Each number is 128 + 24 x the weight over its row's rms, rounded and kept within 0 to 255. Layers, rows and columns count from 0. The size above them is the row's rms in percent of the matrix's.

# layer 3 MLP up, 1536x384, rms 0.107, rows 925-960, columns 0-95
size [ 99 109  98 102 108 105 115  99  95 103 105 106  99  95  97  96 101  91  94  91 100  96  98 101 102 101 102  87  96  99  91 106  90 110  88 100]
[[118 171 172 128  93 145  94 167 144 163 134 117 144  97 125 138 145 153 116 138  94 123 124 104 116  93 101 169 132 109 116 122  93 139 134 141  97 133 131 134 120 115 134  93 127 164 159 151 163 125 107 123 127 134 169 110 167  96 126 104 104 108 100 122 139 121 100 111 118 127 143 113 112  86 142 113  89 179 104 100 122 138 135 200 101 129 127 137 101 130 101 149 101 132 153 114]
 [140 134 108 131 127 173  84 144 110 128 118 119 121  93 110 116 119 114 110  88 142 128 137 187 150 137 127 103  54 149 149  84 119 159 138 139 140 161 103 140 140  80 118 131 113  95 141 142 117 122 121 119 168 103 119 132 143 146 124 192 184 157 139 169 149 132 184 115 122 149 112 160 112 203 120 148 102 143 144 109 132 146 135 165 135  78 125 103 123 107 111  84 111 128 115 109]
 [ 88 112 139 116 137 162 117 142 138  93 138 137 123 149 152 152 116 129 102 144  85 118 124  80 115 115 119 144 102 112 147 124 178 180 100 127 113 162 148 151 146 114 162 149 123 142 151 102 140 107 123 113  95 110 159 121 125 124 123 142 134 120 124 146 103 154 126 146 151 150 144 120 100 122 116 104  98 159 140  86 100 136 162 142 135 139 168 112 118 114 113 133 111 112 154  95]
 [135 109 186 128 131  56 126 164 111 122 143 133 130 150 145 132 127 123 134 131 159 105 126 107 110 136 143 134 220 158 103  96 102  63 124 149 119 105 132  86 124 133 114 131 149 104 131 125 130 115 119 144 101 140 140 164 140 155 124  91  73 150 126 135  86 113 106 141 157 142 126 131 158 116 129 148 159 155 145 117 195 123  84 124 146 158 182 131  90 107 144  95 114 112  80 126]
 [144 109 134 114 153  61 156 142 114 129 161 169 130 110 108 143 108  98 155 136 117 124 106 195 113  99 104 134 115 136 141 109 113 122 134  97 144 155 106 124 105 179 111 118 142 116 110 119 177 131 133 154 143 135 158  93 162  99 141 166 103 154 166 127 103 159 132 124 108  98 138 134 170 119 155 124  97 140 136 125 156  95  85 120  91 136 189 157 170 100 125 109 132  84 119 175]
 [133 120 118 180 127 121 117 166 138 152  94  99 128 147 105 115 145 107 124 154 157 132 127 141 101 109 159 136 114 148 138 143  89 125 174  98 129 106 181 158 129  90 154  87  87 145 103 157 155 147 117 121 149 117 107 104  97 144 117  94 145 148 114 152 116 153 102 140 113  88 148 132 139 117 116 161  89 138 149 133  96 116 135 149 136 132 109 128 131 143 127 166 102 129 153 136]
 [136 115 125 102 146  93 128 140 109 109 132 164  83 129 140 162  67 109 178 133 156  87 149 169 145 125 153 136 142 131 177 168 166 127 131 111 133 120 100  97 110 105  87 137 149 108  93 138 150 144 134 129 126  85 113 127 131 143 114 153 188 145  97  98 115  82 133 123 141 145 176 109 125 122  81 113 111 106 142  91 145 155 155 128 107 135 127 181 146 148 129 156 119 107 135 115]
 [108  84 156 109 165 110 107 127 122 126 117 127 110 157 139 138 166 132 130 116 179 159 192 145 146 154 180 107 142 149 171 102 113 121  96  79 120 113 113 117 104 108 127  94 156 114 160 111 147 117 134 184 131  90 133 145 134 119 120 149 140 142  68 172 157  98 130 139 137 125 136 144 128 165 125 132 108 118  95 138 111  97 137 141 105 123  90 159 150 105 101 131  72 126 127 141]
 [127 135  99  96 154 109 118 130  98 118 123  85 116 112 185 151 126 128 134 137 126 144 125 175 146 126 141 141 149 162 170 136  85 118  67 130 145  99 153 147  93 138 119 112 114 139 107 109 126 117  92 107 105 109 118 149 103 131 155 145 165 113 129 129 157 144 158 143 157 124 123 121 120 137 113 106 128 136 152 125 125 162 154 113  87 108 155 145 132 151 124 159 134 148 142  88]
 [116 159 145 119 166 143 125 126 175 120 115 145 107 126 127 151  87 126 124 152 133 107 157 167 146 126 157 116 148 107 168  88 111 154 152 136  89 133 117 138 132 120 122 125 104  91 131 136 156 133 157  91 163 150 135 128  78 133 153 143 123 126 138 114 153 154 152 157 131 126 112 201 122 118  89 131  85 118 144 129 121 131  83 113 130 104 144 134 122  85 153 181 127 121 157 171]
 [143 128 141 128 101 101 116  94 122 148 129 115 167 139 141 143 113 112 155 163 138 131 107 104 128 144 141 129 117 131  75 140 147 158  89 143 140  98 129 168 123 135  86 120 107 111 107 171 120 136 105 142 105 146 132  88 109 124 141 152  83 112 121 127  88  52  99 137 129 137 124 123 146 134 136  94 123  98 146 119 129 129 114 144 135 101 165 132 189 116 117 130 145 178 153 118]
 [ 74 138 128 129  85 134 129 103 162 145  97 110 165 139 116 129 149 121 124 143  90  99 137 166 103 129 154 119 162 139 144  86 136 146 122 147 116 111 160 151 100 120 110 145 153 153  94 134 133 113 126 115  93 132 113 144 121  93 101 135 152 190 161 106 121  79 119  92 150 161 161 136 136 137  91  99 116 188 153 136 107 144 134 144 137 141 122 113  98 153 101 124 128 127 141 106]
 [107 164 159 120 155 100  94 169  81 112 132  88 145 143 131 107 107 184 141 155 105 144 121 132  63 125 126  93 144 139 126 115 164 110 146 100 156 167 142 117 118  84 110  91 131 114 130 117 150 135 120 120  93 100 159 114 137  90 131 125 126 144 124  98 117 106 106 145 118  89  92 151 118 125 121 141 147  91 149 119 174 110 122 112 152 118 166 120 122  99 136  92 141 126 100 179]
 [109 143 127 148 115  77 154 110  65  88 147 141 137  90 128 152 116 125 154 149 192 143 122 163 107 157 129 108 126  91 112 152  79 133  61 106 132 112 129 115 111 146 127 125 131  67 158 120 146 169 122 128 127 169  87 110 149 133 124 116 170 128 142 125 126 166 141 125 140  78 160 109 155 145 165 123 109 105 122  92 125 105 133 133 135 151 153 129 135 118 130 162 116  90 113 120]
 [ 94 157 144  84 149 134 126 138 162 136 161 131 103 147 148 156 120  96 143 125 119 159 136 134 100  92 148 148 152 113 119 145 156 149 137 139 140 125 115 153 102 111 160 109 126 163 123 153 119 112 116 122 112 134 178  97 131  83 149 117 162  99 126 150 149 166  95 154  92 124  92 100 102 149 119 101 116  95 130 113 111 123  99 126  97 135  94 152 102 109 145 166 165 149 130 102]
 [125 146 161 126 120 110 159 123 112 105  99 118 131 150 100 146 163 118 149 104 128 126 165 148 119 104 109 146 126  90 143 155 122 131 118 126  75 113 101 125 134 178 108  95 121 115 138 126 159 151 114 164  98 129 151 119 120 109 122 119 143 131  58 143 129 122 132 126 114 121 164 141 108 136  85 117 163 152 113 156 144  73 165  94 123  91 136 109 146  91 132 109 103 136  90 153]
 [134 126 132 116  95 118 117  95 127 122 105 136 131 119  83 151 171 105 130 153 136 132  98 116 139 136 121  98 116 116 102 136  93 125 130 120 119 111 130  70 159 160 165 105 143 144  97 148  86 155 133 127 139 171 134 126 142 138 152 137 101 117 140  86  71 132 113 177 130 137 106 172 153 142 166 124 114 142 105 109  99 135 153 115 154 127  91 131 130 197 107  93 136  82 136 122]
 [130 108 142  85 116 109 107 163  81 132  96  99 150 129 120 107 113 137 128 131 161 112 124 119 118 111 166 120 137  93 175 126  98 133 137 104 177 113 135 132 134 130 150 155 112 110 118 149 159 151 149 148 158 139 119 142 140 107 130 149 121 139  74 107  85 117 107 143 138 101 122 135 121 110  83 104 131 144 164 117 117 130 104 119 147  77 110  99 153  94 182 125 154 100  89 122]
 [152 145  95 159 130 102  83 143  87 109 150  92 116 123 121 135 123 152  93 130 130 149 143 174 149 150 145 111 112 129 144 177  97 116 124 191 145 150 164 109  77 123 119 135 153  94 176 153 111 105 162 107 109  99 130 117 153 111 119 141 113 117 142 114 133  86 182 139 132 139 133 138 140  99 159 149 129 106 117  72 113  88 140 149 162 131 123 158 144 132 139 135 142 160 129 146]
 [131 147 136 116 136 150 134 131 146 149 120 149 104 137 127  85 130 128  85 147 137  99 108 112 152 112 135 136 133 122 143 103  91  97  96 134 154 139 168 111 123  81 163 164 140 146 135 155 109 114 105 105 124 118 140 148 126 116 107 127 125 134 150 122 142 138 139 124 101 155 100 156 122 154 164 159 125 119 127 125 141 114 142 155 166 103 123 130 142 139 189 154 160 191 110 137]
 [140 128 168 153 129 150 111 117 151 140 141 133 119 112 150 118 143 120 151 149 129 139 154 127 123 146 122 112 171 171 112 122 107 148 121 139 105 178 110 131 113 125 139 185 137 142 122 111 108 122 161  97 109 146 140 114 116 155 107 108 130 126 127 141 142 117 138 122 111  98 160 113  95 107 127 134 122 115 128 135 139 133 108 102 130 131 148 144  77  99 129 158 134 114 111 131]
 [135  96 124 172 163 165  93 121  91 101 116 123 141 101 142 189 137 140 173 167  96  96 174 154 119 156 114 112  92  86 119  98 170 152 115 103 165 149 110  91 140 145  69 125 117 110 103 111 122 128 121 104 136 159 111 127 103  76 140 121 170 162 108 179 116 113 104 164 142  98 127 124 154 112  92 116 123 154  91  87 119 120 173 175 168  85 123 126  86 128 151 134  82 129 131 130]
 [176 160 112 118  87 137 107 112  70 117 119  90  77 135 129 123 141 120 129 127 175  96 152  81 122 114 109 108 173 154 121 118 121 102 107 138 122 131 135 107 154 123 132 119  99 171 107 178 167 114 123 122 140 142 189  96 126 123 106 148 146  88 159 112 120 115 165 143 118 123 124 114 116  96 128 131 101 143 148 126 143 100 115 105  88 129 134 153 140 135 100  82 145 134 121 129]
 [101 101 117 125 123 120  97 163 119 132 111 130 130 129 133 131 175 132 168 158 128 135 119 130 109 115 155 127 153 143 136 144 111 119 154 115 138 111 115 116 150 149 128 127 157 179 154  71 148  89 106 180 125 142 145 109  99 103 125  97 162 129 112 123  93 147 132 175  98 120 137 134 136 163 149 147 164 163 162 121 114 136 146 141  98 118  94 119 119 109 178 137 163 145 133 113]
 [156 109 138 111 158 137 159 136 181 116 117 111 142  93 111 105 127 142 143 125 168 118 150 102 144  87 116  66 100  98 110  72 115  93 136 140 143 125 119 124  95 112 111 125 115 171 132 143 108 129 124 112 147 150 167 119 134 141 139 127 114 187 100 112 145  99  93 105 150 124 153  95 147 110 156 148 178 162  87 144 118  92 132 146 109 154 141 116 127 128  82 140 137  89 128 119]
 [126 153 167 100 119 137 135 110 102 115 124 146 123 130 164  83 145 121 135 118 111 107 120 117 132 112 104 150  91  99 164 171  48 110 142 104  75 144 115 130 128 177 121  94  95 138 146 128 128 151  91 146 128 149 160 158 187  86 134 144 158  76 144 174 138  79 122 146 130 142 148 120  99 124 169 128  96 146 141 132 140 120 100 146 102 107 102 103 121 132 127 163  94 156 129 184]
 [124 127 121 152 141 114 124 112  97  95 125  55 128  76 167 143 106 113 128 148 144 137 142  81 139 122  92 146 111 165  88 150 154 157 151 128 148  92 169 128 112 125 145  89 127 143 153 185 136  91 100 123 136 185 119 136 144 113 103 156 134 124 126 150 138 192 109 128 113 141 180 176 127 135 141 107 105 135 144  95 138 156 110 145 130 154 161 113 129 125  86 125  85 125 133 120]
 [ 82 127  79 132  94 145 159 152 135 128  92 134  98 104 100 129 117 137 156 117 124 141 123 119 147 118 160 114 160 152 143 126 161 164 117 140 164 132 131 121 122 180 133  96  88 147 124 147 126 119 124 105 135 146 125 133 127 132 131 176 154 116  63 131 143 129 185 154 140 148 118 142 130  87 176 125  94 142 134 138  99 114 146  87 165 121 138  87 138 128 161 125 146  98 165 134]
 [159 135 135 125 148 127 123 119 125  70 117 114 125 139 121 106 179  96 153  92 150 125 140 101 131 132 130 128 169 100 106  91 101 134 142  93 103 112 127 139 144  99 116 136 133 108 132 161 148  70 126 113 115 151 116  68 138 122 154 163 118 157  74 164 115 127 153 138 116 123 113 128 125 129 130 102  82 146 113 147 127 108 156  86 134 100 111 127 157 143 161 149 137 134  89 142]
 [137 143 138  58 111  80 122  99  99 107 144 170 120 130 113 111 152 146 130 138 106 131 126 120 145 130 128 150 135 112 149 101 115 129  97 130 122 106  98  91 122 159 169 149 146 114 146 103 134 132 141  63 167 115 111 121 113 125  90 129 137 162 152 139 114 108 121 133  92  95 133  92 148 150 127 144 103  75 124 156 180 107 122 148 141 150  93 105 149 128 174 140 102  82 142  92]
 [107 169 149 142 121 139 129 108  86 131 116 127 115 146 114 161 144 128 175 110  99 125  72 122 137 144 152 169 177 130 105 126 137 162 148  87 139 124 116 143 180 107 161 104 145 114 150  95 130 132 144 115 127 136 143 172 137 109 116 129 123 119 154  83 114 124  91 110 119 103  92 119 140 167 151 106 129 162 108  96 111 107 153 157 143 102 124 179 132 114 118 139 134  86 142 154]
 [133 131 158 121 161 117 102 157 108 174 100 119 136 145 169 104 115 162 168 130 117  84 126 116 131 128 136 126 111 137 119 139 167 122 119 162 119 146 123 117 159 122 159 157 141 119 140 161  88 127 111 136 120 189 137 145  88 142 138 149 129 119 117 177 125 130 147 134 136 110 123 130 157 125 147 128  91 127 168 133 119 125 119 108 179  99 156 163 118 158 138 162 117 145 169 119]
 [177 137 109 151  80 126 134 122 143 158 142 134 139 125 159 167 132  95 123 122 125 110  77  71 179 154 109 148 106  94 103 143 114  88 133 119 141  85 131 102 100 130  68 129 141 130 140 106 131 155 135 132 137 106 143  91 150 151 156 133 101 101 162 129 137 146  86  70 114 123 125 115 119 147 146 111 136 168 139 108 162 130 110 138 134 106 139 121 108 152 120 133  97 162 130  90]
 [136 157 100 164 115  88  98 133 115 128 101 135 133 127 161 137 141 112 111 153  95 123 125 142 143 135 158  88 133 131  92 111 131 126 130 154 122  65 126 164 125  89 151 125 171  96 153 121 118 111 112 153 158 153 142 109 114 136 134 134 153 198 144 126 113 144 141  96 157 161 117 163  83 145 126 173 104 116 128 127 149 118 145 123  97  87 145  82 147 123 107 125 121 147 105 110]
 [116 139 154 117 103 110 127 124  94 124 134 176 127  87 144 138  77 106  63 117 183 111 106 193 129 128 151 145 140 123 116 142  81 128 139 173 192 131 135 102 107 181  79 115 155 149 138 118 129 148 149 117 164  98 111 125 163 143 137 152 133 173 125 142 152 166 108 162 118 155 124 128 111 122 126 103 139 131 144 129 125  98 110 149 145 116 115 100 141 118 110 131 116 197 138 100]
 [105 149 146 180 136 118 120 105 149 145 126 116 130 143 164 145  93 148 111 101 190  93 101 117 102 116 137 114 154 131 128  87 119 117 137 139 116 129 112 119 171 132 146  90 140 100 106 144 136 109 119 144 133 136 100 111  97  97 105 121 135 130 138 156 149  81 144 108 107 100 131 138  60 123 117 142 101 136 138 152  95 128 136 102 103  99 154 125 113  81 144 112 140 102 151 169]]
# layer 3 MLP down (transposed), 1536x384, rms 0.104, rows 925-960, columns 0-95
size [103 108  90 100 102 103 107  98  99 105 107 110  72  95 102 103 104  74  87  72  97 102 110  99 108 102  99  81 104 107 100  88  94 109  97 101]
[[125 148 103 152 123 143 142  75 110 125 144 100 119 148 164  90 161 172 120 166 132 119 133 110 184 145 111 151 106 139 148  68  95 118 164 150 127 101 134 122 146  97 116 176 150 170 134 164 123 109 133 146 142 135 130 147  90 120  94 101 111 172 100 155 115 159 110 157 139 165 119 126 144 122 161 180 140 108 157 128 114 117 108 117 130 174 100  85 112 111 161 149 122 114 141 161]
 [120 145 154 105 124 124 151 136 140 140 203 145 113 121 152 129 128 176 176 162 132 149 145 162 141  71 174 120 133 100 127 147  80 117 150 113 150 163  91 148 123 121 142 141 155 143 112 117 131 124 137 128  97 139 114 151 137 107 129 150  83 142 178 174 125 127 130 150  76 120 113  92 105  91 138 142 146 176 118 143 124 106 127 156 166 156 152 124  81 193 116 126  68 137  97 144]
 [ 90 149  86 122 146 117 173 154 116 150 142 116 155 124 137 117 156 159 111 104 125 125 157 127 174 129 154 149 129 162 125 136 131  82 147 105 164 110 110 142 122 168 117 113 144 115 117 120 148 167 142 150 147 137 147  87  96 112 124  99  98  93 174 112 150 106  69 110 146 136  96 121 140 102 105  98 133 145 100 137  94 100  99 108 112 143 152 191  94 105 117 120 140 143  99 152]
 [147 138 129 123 117 130 124 140  93 139 138  90 142 145 129  94 118 114 115 159 118  92 122 130 117 119 103 112 127 148 155 100 168 144 111 168 108 133 145 105 153 160 161 148 115 158 132 119 187  76 115 145 145 152 147  85 155 110  96 136 168 156 109 122 157 154 141 164 146  96 159 115 140 155  90 119 129 143 135 192 147 137 158 127  99 129 100 111 132  92 111 150 162 115 139 108]
 [117 151 118 112 134 158 129 139 138 154 108 127 107 132 125 131 180 171 163 141 155  89 140 154 139 127 139 174 154 162 166 123 160  88 121 141 116 156 136 107 124  97 130 102 139 147 135 125 114 122 162 159 161 130 119 138 126 124 161 123 113 108 113 141 133 117  84  95 128 135 134 121 133 113 157 137 130 110 161 117 176 157 112 159  80 117 114  77  98 100 159  99  87 117 111 117]
 [159 131 142  92 128 165 122 119  86 164 127 119 137 158 142 115 147 116 170 157  94 105 135 117 124 126 177 129 131 107 172  81 149 169 139 124 165 114 132  92 136 101 145 111 157 139 129 102 129 113 132 143 120 109 132 142  85 179 136 107  89  83 127 174 147 123 175 128  95 110 100 159 133 129 167  95 130 145 118 146 116 128  99  90 121 131 174 146 109 113 104 124 143  69 139  67]
 [118 142 147 156 123  97 137 122 120 124 156 157 139  94 140 111 153 106  87 136 136 133 112 126  97 130 153 124 105 126  79 124 151 152 149 141  66 146 115 159 121 153 147 144 113 127 167 114 104 109 153  99 136  87 130 161 100 113 156  60 115 141 113 159 166 134 107 148 187 159 122 131 165 101 135 150 137 103 137 100 106 166 112 137 138 171 129  95 133 126  98 140 143  99 117 133]
 [155 139 147 105  78 122 137 147 121 102 125 123 163 129 120 110 123 132 149 159 151 118  61 131 102  88 138 126 121  78 136 161 144 125 107 143 109 158 136 135 131 152  86 139  83 130 126 107 139 157 150 152 121 129 104 127 135 125 163 160 161 117 153 107 179 155 142 128 112 119 142 133 123 130 170 111 114 123 140 102 124 141 104 120 116  91 125 157 134 127 123 105 171 119 106 125]
 [124 114  92  87 161 151 157 150 129 104 110 144 141 139 113 166 127 125 126 121 126 103 182 113 124 121 140 110 164 163 153 131 144 149 127  96 165 143 126 120  99 125 125 128 109 129 112 145 142 113 125  78 140  98 120 162 140 118 131 116 134 137 160 106 108  95 150 133 117  98 107  80  80 100  99  93  47 128 101 108 108  78 116 106 123 126 134 123 110 111 121 144  83 154 132 115]
 [ 98 107 136  90 182 171 151 140 106 122 125  83 152 125 153 136 137 153 156 137 172 143 127 128 125 154 131 173 110 134 180 113 134 132 127 109 140 118 149 135 130  76 125 101 119 140 138 164 116 114 138 127 120 109  90 159 147 119 165 139  81 174 113  90 130 121  85 149 156 135 119 130  76 134 128 117 113 131 116 133 148  98 132  94 149 151  82 109 100 147 184 149 126 129 128 120]
 [130 135 106 119  82 138 148 140 110 114 151 160 115 134 119 138 131 162 120 163 162 135 122 131 153 114 122 145 133 108 134 166 147 153 157  90  93 135  93 100 123 106 162 104 105 152 170 117 132 143 137 104 147 135 119 119 128 128 160 116 167 153 110 111 150 136 119 123 161 147  95 183 140 146 143 150 146 105 118 133 158 141 144  96 128 125 148 107 146 139 134 118 119 163 129  99]
 [124 108 163 130 116 129 116 129 127 137 108 110 154 135  99  92 132 174  86  87 126 116 153 103 149 117  99  97 131 130  84 106 111 190 153 100 144  92 151  84 145 142 124 111 105 110 126 130 162 125 109 126 140 100 167 125 163 160 157 121 137 129 162 110  85 105 104 141 165 102 139  79 121 115 130  96 144  76 133 155  93 118  93 182 146 123 132  95 124 139 160 135 151 133 147 139]
 [138 110 108 100 155  83 115 122 165 115 126 108  91  97 104 127 147 115 117 139 121 118 156 146 165 144 131 145  89 168 125 164 111 101 120  86 120  98 102 140 130 128 166 115 112 114 124  78 168 184 102 106 121 107 105 141  87 109 150 100 119 129 139 137 154 156 117 145 134 146 166 131 125 141 149 125 135 150 134 101 128  91 122  93  77 145 142 127 157 142  98 124  90 134 117 132]
 [ 87 174 168  73  88 119 105 163 125 162 121 136 168 148 157 122 152 134 152  88 135 154 129 148 146 129 102 160 120 124 128 160 148 119 137 139 148 137 129  98  92 112 146 108 111 154 140 107 118 103 116 146 127  79 150 137 140 124 105 138 127 145 103 144 122  81 107 161 136 134 112 125 114 155 116 178 139  96 136 128 145 151 134 129 137 118 137 121 108 150 122 125  83 125 140 111]
 [131  99 126 169 128 130 158 120 120  83 104 133  80 141 116 136 134 112 179 119 167 117 127 145 125 142 158  79 145 107 172 141  92  88 112 134  71 116 160 143 124 158 137 135 108 122  96 104 125 130 167 113 115 134  83  98 131 164 102 109 123  78  91 112 130 121 140 139 117  90 138 146  90  85 142 115 139 119 113 110 176 148 102  80 124  92  86  94 131 154 141 128 104 105 167 119]
 [177 133 114 149 138 132 107  90 113 133 126 153 114 159 103 100 146 154 136 140 117 141 152 166 146 137 109 151 140 103 133 157 122 127 137 116  89 120 105  92 121 121 137 161 133 137 113 137 153 144 120 111 151 156 123 127 125 128 128 107  87 177  84 132  64 118 107  90 114 163  98 114 124 108 133 126 109 138 104 131 106 111 174 111 102 125 105 105 130 124 125 136 131 156  86 124]
 [122 107 123 155 105  91 119 167 140 166 151 125 163 160 142 136 105 107 157 117 109 137  96  84 137 179 126 135 178 162 118 142 118 104 151  97 136 114 124  85 128 148 161 175 130  61 128 137 102 131 149 131 117 141 164 120 169 139 118 151 150 124 120 153 133 133 167  88 131 117 149  65 144  81 113 118 143 140 186 130 151 134 141  69 135 122 132 130 141  79 110 151 120 159 108 172]
 [151 133 113 136 150 149 135 114 195 115 127 140  89  95 106 130 104 141 149  75 138  91 169 142 111 206 104 124 116 139 132 125 108 106  93 112 132 162 107 134 106 159 133 123 127 141 109 111 115 122 114 118 111 158  76 114 144 134 114 110 132 123 139 144 150 137 120 147 139 143 119 107  86  98 148 135 143 134  99 152 100 144 121 110 178 172 177 154 121 139  85 124 124 137 101 130]
 [130  95 142 133 114  89 131 139 152 154 153 139 113 158 140 116 128 153 170 149 139 100 158 129 164 153 114 121  98  97 129 131 103 129 156  93 162 105  78 137 109 113  92 110 160 161 130 134 106 139 122 119 126 142 127 106 140 131 161 115 126  64 162 106 179 164 139 161 174 136 151 104 106 172 111 142 169 179 170 165 133 150 122 106 127 159  88 110 119  97 145 117 110 155 108 109]
 [136 116 152  85 124 109 161 143 148 118 119 105  96 124 110 118 131 146 167 113 122 124  96 136 145 122 165 124 117 158 134 123 156 108  97  97  90  78 126 142 129 120 100  99 140 134 117 102 143 170 100 141  66 141 116 119  97 140 131 100 124  90 146 134 136 139 138 152 148 120 151 126 170 115 136 180 143 159 186 140 138 160 130 106 154 125 145 149 139 108 136 171 159 102 101 162]
 [146  73  83 129 115 108 121 106 124 147 121 116  76 129 117 112 186 124 158 110 132 107 107 165 129 175 116 138 140 125 113 127 137 129 166 127  84  98 190 133 184 122 141 112  93 137 136 103 114 121 143 141 142  56 110 122 118  98 123 148  96 139 136  92 100 132 151 125 123 158 124 112 147 166  76 119 140 123 135 129 132  78 120 100 136  89 114 120 148 108  93 162  99 152 103 124]
 [157 125 160 134 152 180 117 130 150 160 132 182 138 136 141 123 111 135 108 105 153 137 121 143 129 125 134 154 146 165 129 120  93 128 107 178 101 126  98 145 152  84 110 114 151 170 136 185 164 109 138 156 138 148 131 182  65 109 103 155 174 127 130 144 165 143 119 119 113 133 159 104 143 159  86 109 121 167 152 102 161  88 111 132  69 102 154 161 140 138 126 115 124  84 136 124]
 [144 141 144 187 114 152 144 140 113 139 147 119 173 168 145 109 125 101 104 121 105 131 113 149 102 114 107 133 184 172 100 122 160 147 109 116 138 111  76 136 103 122 163 105 145 154 146 149 154 143 112  90  73 102 134 123 148 112 124 156 126 141 106  95 132  96 134 118 153 138 131 106 141 179 150 115 119 135 136 145 118  66 171 120  67 157 153 128 139 123 105 148 149 119 119 142]
 [ 99 133 140 104 146 158 145 161  99 138 138 170 128 117 132 123 102 142 132 125  91 106 125 119 143 107 166 147 119 126 147 172  99 101  91 135 162 139 112 144  82 114 114 138  89 142 169 120 160 124 174  80 123 141 113 127 145 168 111  99 132 139 109 150 140 126 108 138 120  80 127  99 122 109 118 133 151 128 114  96 124 139  93 111 130 147 153 147 118 105 133  86 120  84 112 122]
 [130 144 158 170 120 165 163 125 133 152 140 157 156 107 103 138 107 143 102 121  59 171 125 131 119 141 134 114 140 144 126 107  97 122  94 141 166 134 154  95 159 111 102 153 138  92 121 166 117 128 110 123 141 142 118 108 115 103  98 142 171 154 126 116 113 117 148  91 111  81 141 157  96 154 132 136 110 161 126 104 106 113  79 123 165 137 147 121  85 129 135  87  94 121 177  91]
 [130 176  59 111 155 157 134  97  88 161 107 132 142 135 145 148 113 103 147 132 106 132 150 114 138 119 138 149  94 141 115 118 136 126 138 124 120 118 136 119 175 161 181 117 159 138 134 141 138 132 107 117 121 107 155 190  87 160 149  80 134 104 131 108 121  68 102  96 141 115 135 142 126 116 119  99  92 159 161 144  89 169 124  91  95 108 148 103 116 112 107 107 171 166 139 137]
 [139 116 178 168 155 133 122 122 118 147 131 172 119 110 149 176  82 114 127 133  94 131 137 114 105 121 121  86 116 119 109 131 129 141 146 108 152 122 102 144 112  99 137 141 130 102 156 131 139 130 144 149 132 140 132 149 161 167 103 124 109 117 147 158  91 108 106 115 166  92  72 119 187 152 111 137 135 130 163 143 113 127 128  97  88 112 163 151 117 101 148 118 129 145 134 172]
 [122  62 135 142 150 141 106 107 144 124 133  96 104 126 153 157 134 137 161 110 123 124 136 111 176 121 128 129 110 112 148 127 129 137  91  92 102 116 127 124 134 144 154 122 147 111 135 146 129 169 124 121 151  93 115 137 128 167 128  74 137 105 129 117 111 114 110  78 102 123 139 130 131  94 128 109  97  92 112 156  91 143 142 129 132 111 141 123 135 128  87 125 146 115 110 164]
 [186 133 123 160 115 112 156 103 114 142 145 159 127 128  98 131 148 130 135 111 199 124  95 146  74  88 139 115 131  98 157 132 144 156 119  97 165  97 120 156 140 136 133 119 163  31 111 145 138  99 161 145 124 161 129 167 164 131 108 148 129 114  87 117 134 138 103  95 124  76 133 132 147 133 124 147 110 140 126 155 132 127 141 154 124 113 130 120 121 141 104 118 130 128 118 122]
 [102 142 145 149 128 118 106 108  94 140 152 138 128 151 143 122 179 115 137 127 120 148 115 133 156 133 103 140 151 115 113 116 141 116 138 111 144 130 153 110  91 119 133 134 122 148 141 162 106 138 118 153 137 132 135 147 138 109 144 117 132 163 143 123 120  86 173 152 155 144 149 111 115 117 124 120 148 146 116 135 139 135 130 104 136 106  83  83 130 131 151 163 127 115 130 124]
 [158 101 156 131 153 132 125 183  93 145  91  95 135 148 103  88 169 142 113 137 172 126  80  91 135 109 144 122 133  96 126 155 100 121  88 122 159 116  94 129 119 147 133 150 110 146 125 118 108 119 162 115 101 144 155 141 110 133 153 148 100 149 159 118 125 136 119 102 154 135 185 142 137 146 145 199 143 154 111 141 149 169 118 109 149 132 139 104  91 132 150 116 142 115 119 108]
 [141 125 146 129 109 182 158  97 137 124 158 101 141 146 133 159 166 143 151 132  94 143 124 126 145 163 116 153 188 156 112 183 112 140 114 139 136 136 138 140 117 147 119  99 109 112 146 154  96 134 149 158 169 113 140 120 148 104 166 116 126  30 176  62 132  89 145 100 117 122 133 114 101 114  98 100 129 100  71 152  83 124 105 174 105 163 155 141 136 142  98 124 148 131 135 144]
 [111 135 149 150  91 102 138 112 126 111  94  83 128 138  98 126 148 131 117 138 110 130 115 183 126 167 107 155 141  91 160 109 134 134 142 173 161  99 150 145 135 131 145 166 160 101 134 125 144 146  78 116 102 137 129 138 113  96 140 160 136 151 147 146 176 124 107 165 110 157 177 151 142 165 138 150 116 145 159 125 131  72 122 104 101 128  79 135 108 134 132 109  90 106 104 146]
 [139 173 132 110  99 128 132 186 163 187 109 139 140 169 140 133 158  94 172 114 106 120 136 168 138 152 120 136 122 160 187 106 113 105 135 140  99 117 169  96 114 119 153 127 121 120 132 109 147 100 151 114 123 106  72 133 112 129 121 119 153 131 122 140 135 125 161 147 118 122 151 140 132 111 101 116 132 127 147  84 139 100 124 120 123 111  73 103 141 159  87 154 153  82  91 120]
 [156 101  99 201 150 147 148 140 112 136  77 158  93 185 170 132 105 121 145 153 152 164 129 134  95 123 141 110  96 156  85 141 117 123 165 132 107 156 142 128 130 127  88 143 134 154 110  85  99 118 122 130 114 122 120 132 124 144 117 168 131  99 112 136 121 123 138 125 135 144 132 125 132 103 140  77 144 166 116  82 116 123 143 145 144 130 156 155 166  87  98 160 125 139 102 151]
 [ 89 142 140 158 140 113 111 106 142 156 101  99 119 178 132 161 140 134  90  67 133 132 138 104 100  87 164 143 132 136 146 137 105 128 139 134 103 173 107 128 112 143 101 171 120  67 138 109 108 107 151 127 108 126 180 111 125 100  89 131 134 177 124 137 136 116  79 116 185 133 141 113 137 128 102 171 100 149 144 143 123 122 112  75 133 136 140 130 110 134 137  96 113 144 100 113]]